From a checkpoint of a small transformer trained on Wikipedia: 9 layers.
Each number is 500 + 25 x the weight over the matrix's rms, rounded and kept within 0 to 999. Layers, rows and columns count from 0. Numbers have three digits each.

# layer 2 MLP down, 64x256, rms 0.264, rows 0-63, columns 64-127
499503502526555516493499474490489506498493518520502451502509531508497447504535505556497486500502471481472496484480519494520488472519521485518446464511497515466517460520497485558506510507497508
514499527479518539484464525508498508526485524495500508520522510493501457472513503511478526536509533508485481523505514497475477487528519586508501508522499546493514506519537505489481499497469482
525496476497476455527491523462503474487475439486502533487522523520510521485535524512521545546530500535518521500477486495478503508477505493462531520512506483482520461496499473505514517520489468
516479485486479510491489484490496511491511530523460453520499525479454483521425484507463534523486541504517475526498539481547480502520517522538507488506528506538489472542473486514527523518511514
460460494464469493459532508501513558515489524519485469496507517536489491495462503509492453515499482500488521522543532478505524482480478499553500430543492490467524464495480512461481508517491497
486537475527492498506492494486524471498495477481487490527513441502504483507483521494463497539517523479516521484494534494443496470485474515535498510487501484476513516431534487501488520521500501
500504515509513541494520467503485504505476485525485521522550446492481482488509533448550503465491478563488498502496481541512502494536469513591528532508520516477519445498500444485499482523474519
501535475546519473483494482528532523545445561493476537493500494476473464506518514479469583508486504527489490487523492524527498519468469525497536491467545506497543563534482465474487523506531478
508546495493485497488461513478537499551521498464485498516481447481489533526500513506540476467477510521523477555527537498460489503529522483483496472512511492546474488504544505454500511482543510
555490488535442500475467530506545469471484489493508536487504519461528501502496512500541501494499485518482487454516548503465496480470463459487474473510475521522505535495470501495520484491480495
493488474497497501526502509501489521482502514483458477483512501488497534469492503496489485506508485509494504479534496466514477480494506492457482537469508500489530495520476514499509477512488508
533516477468492480513481542474531504512541506500497500513527492488457455500528493513463487500494495450543453469486512516428540506554480505476484513490511445485479497527477471508494499474490524
456520498545506496493507446504509548498520498418497490499471509507477521506528476530510525526469531509537539475487516478511480473503478498508423513475502456486463509473517497536511467510512481
470495524530497504504527505488490429489467509540513503518521485501476529531477474523481503520484482443493481476518477506473548507541482493542487487490493489460505530466525468546530519532540514
494489491515516523488531501522496456507481524510511509502506493513479508471514523551495478481488556512451534525513517496452478495493510582491488492499482463492483534486515538464490504500524480
521514547516499505488513542506501465510523510516483519478485500511543491518517489483457521538476495474493492549488512487474483490495548479507523531495502510491543515521522519529491491443493512
489466515509498521465513528513516497493491509526501469498480516498515520570530508487521528508494477500448574544513485499440536466506511463552540517541482483508467461568463491547470490487500513
475506545522506537515457494492495493530518510480500482503486475491524466449476476501475457516506523518546513455504508493427498503569502490492440556483469510473487502524466473499473517522508498
471529505519523485539482490508483539492489493493477447483475484499512475493492502473448451469476495476517493436518481495503499506442534500537479501464495456483522504483486461502557533464486503
461467489517510510490510505515524549510533523494489503456511501493508517490510497571517496537499513507498497532516470463564486511539473487484437459493444511494505533496420485477551525530488463
524510502475475440558468556468509515491494485508474487453489499503457455494518535519493467452513488500575511552503508513495486501506514479441505545472504486547521553504494473528496485496511521
498453496559518485518488578508544510501494483511529536498495503467461483526503498522491528456491460497534508471461520522526481519483501430493479508470506502515485445525509494502513470471539488
530521489520502474493497473518476474508482515504495452495509508522516511508510455489500494447478506539478509464486489488486536492511523552570511481521501519503513494431488510502461531495514494
520487500497473532502494466489522528527510494495497523492502479503473472491474507456519499513513477505558525514465532535457524540503530484534529504475498486489490448558520533537492461500516530
511515499453486474474507498506479502509509522537462486526513534540518525515495518481511516540517432510499509492503454486567554538516546507460519518509487480502531493511522535486465502488469490
471496507464502481522508473495502544501481487478526479537513453456483496446517503504503467503519508486500501451521458511503478461488481519516486515501524495495524495478506517499514537509502510
500530542516469560531476501470520476483484480519506532513521439490487538490502471515495509553488509505450491527494482487491510504487466500496502491462484526505500503511493463503514494525514514
529517457483512452504480438493467507510466506515480484478462456492498516538491492464482493493503462519540524511504485547463496474469499488510518541506548467505546565456501514481515452482491538
494485565468492483503523530499538521505467503456470477466523540521512475496486472520463492473476479517500478548470505511529489498523511502474524500501489512502523490501475486524445510517510496
483511476512492482530509503492493504499519445518518524492496515491501452449480483511514527490555486501566511507509538449516503531491479471495546511484497484530503511528486486512515510491502534
468513515520438480539482492462493476520505495518494488507479444490498496534511489486563478506534458501473519522478496526493491486485526469571516544494455442508477473496516511496511500487501501
491476516521495470513517461506484497519490469521468535491460516526486529490530512484497495470499544493494523505485467490490554474479526508553518457492490488523541544467529537510467478511489489
545469492445513487521536509502502481483485512490573498477500514505518532532560498520459539521529489468517552512518489482529515474521460554534539496484497483520514537523508571481474455510527519
514541501505494460516468496492500485494477488475504535494484483530503486446523487464527503501493498512481498466504511529457489472513527483499488535497537501485483498498509531499488463492480511
513492516496457481472482502535500525477456494476464540504512527500487488496489500502500489474537473518501514548485527499448509510498499487522549498535497453494490504457522516518506488518485491
522465497457535463519473489485542491503508473443513502494522483503507469487510530507518443474502470530479504502495533481513550472492474484510505411491492509523519519508517507499495467522525512
474505523533520483496450518472508546482523490529477471490529500494465481485447486511479514511503433507559460509474522480497533511525478522483446477523473459520512480469519485491523479494491525
473502482473481535535482491468525474514490492482516478573476535471530438518517466538477481501557510506499495467517535481533495518511468466481480523460463552490497538554475454516462534546524511
518497481449478516478488498510542479526495521469491480505502518474498536599488456470516484488520470524531532531504432486475531460480477497519494528460528505497478539517502507503520483496545471
533501500524450449465525496497480477514482555510513453462477511540513524519553457514538466497520529455491559514504514528512528487532540508490511496529514457499478535473546509537496512505499514
513490500517505481501527493467522534551488469481476504497503479506438488491504503488485526506512482509493501476480515514506491506522506493550500468489529503484500550512506472475465509526503522
489517458523487525544478544496541554499511475491519547461485535499484493489481537530515500433495477529493492480475524532483487523520530487523497457480458514487493493503462469538527525504500512
498511528492520482537545468504488512531541522516516517480516481508489414462507518559511493474491490506470514453503520488544503530533496456513492488473460517501479486524516503465493515545511506
539500489540545509480481445461544480508531464533443480497485496517525502484489467490467502530482489510528482526512466506523504496516494474464475446495528519532490510526517496503518481500497525
514473492506501498516526487506484507530471499515511506484522542518500500468502489541477459544492480493502526512495496498438502489519495548502494494532539499442518478495547496501492525509496525
524474503541504500511464519515531477514532478494501500514500539475517505483493515543528509562510515506506480469517496468497541481519483500462511517483490524526517518485515516473473495542479490
512497538477501499465490442526469533498513504499510516494486525499497478472493487470474472507503450487475477504481486487558523492507493491503508509527518515510518484509503488503500503440513522
498554475459517515469475503500496452472500495524491441470467476503556557491522449437470483471514510491452539523517448528511530506490496519504516514511508509495510462434506509517457513484510498
529497480469470470475461454455485482477524504507451490498474483488501494527508492511502453494489504508500501499455528497509486539545487492431483497529478516475509499467480520486516507534501522
497473479503474529511500504482484475509538522517485526472528508515475531472486522466531496497490520507515483537480476495526506527530487495492475486495493521422517458524464482457510462519498499
525546519484494456511510488505491469479504502469506481510524472467488486453460493529507507498503488548460518567502491472463533517528516512474494498516461464510509516525508493489475495502479514
500461518522474502511505516508514532500462496486477508523483524484466481493523499503467491512450481474554448518481506504448495477459502524476466490471509510520502577489522465482544504501510520
525481467523510482476525456480529499520516495542474476515473444501449499488503538518485495513470501504500533476483444482509516560503513530543487454495500525516505452505515510488539516508495487
486506495457532512476472479499495508514517450534495514480488463516502515495531468522537477506498517478485494485536531477487473501496437484479494445529521512470506503540472527575508520522466516
528486488523535527494472479549481478507478525530531455492526457512496507551486513472547537469502463481487508540502459538565497519560513492486490502505522478510515429496473536456542490487510495
534487482512508490433508518499509518499507472481537512498521508444543544538498477493463478495532472527482472501494482472504497479525462525506479496524474498506509528486492491498523520499517449
512493445509511508502479500528539451523474499537525524479525497524528496493532491498486469533501476486514545465518526495482531461519478488541582531506545521480516499478504475512512511511493515
552525501515518466503520480496492494536493530528503549501539494480497444434532506554527514553506553564468519512455477469475503505541500518545485471485506548474502467475500513512483505528524462
525475469475507479485481475508477537527492480530464482531516509471466549492474503512516501525526539526504487494526505502478464492482486503515528476505539492531520498530523520486471534525486489
492504471499509478499507530486487510509487504495479487496507528467532508486508501505510553492497482494529487551515505461525481535430509508504508511473496467516485478527542533495423507473492493
469529536500480519497521502471532514428483515498507542475456513525492504480528501515500488534559523513485515479518515483447471507545527491502544516448525472476451473492536504527453478474532535
476483466544498517476460549492531449507479498491523514543459452509524543511518497487544489492449544520396531472496496482487530479474548525482531521529490506472513482494503514511497474499467453
489477539490492494533536534503512512506495544488515473513496495494462518488436486537483486511459538512469478549463518464440501504462508567545444503500469472560506475494501530490516491540455483
473499484422551500534518489488496487498485513505503473512496499458511523504524518464518494510510512481426535510486506522494512490483500509508507491476495508503484488523517501488501521485493519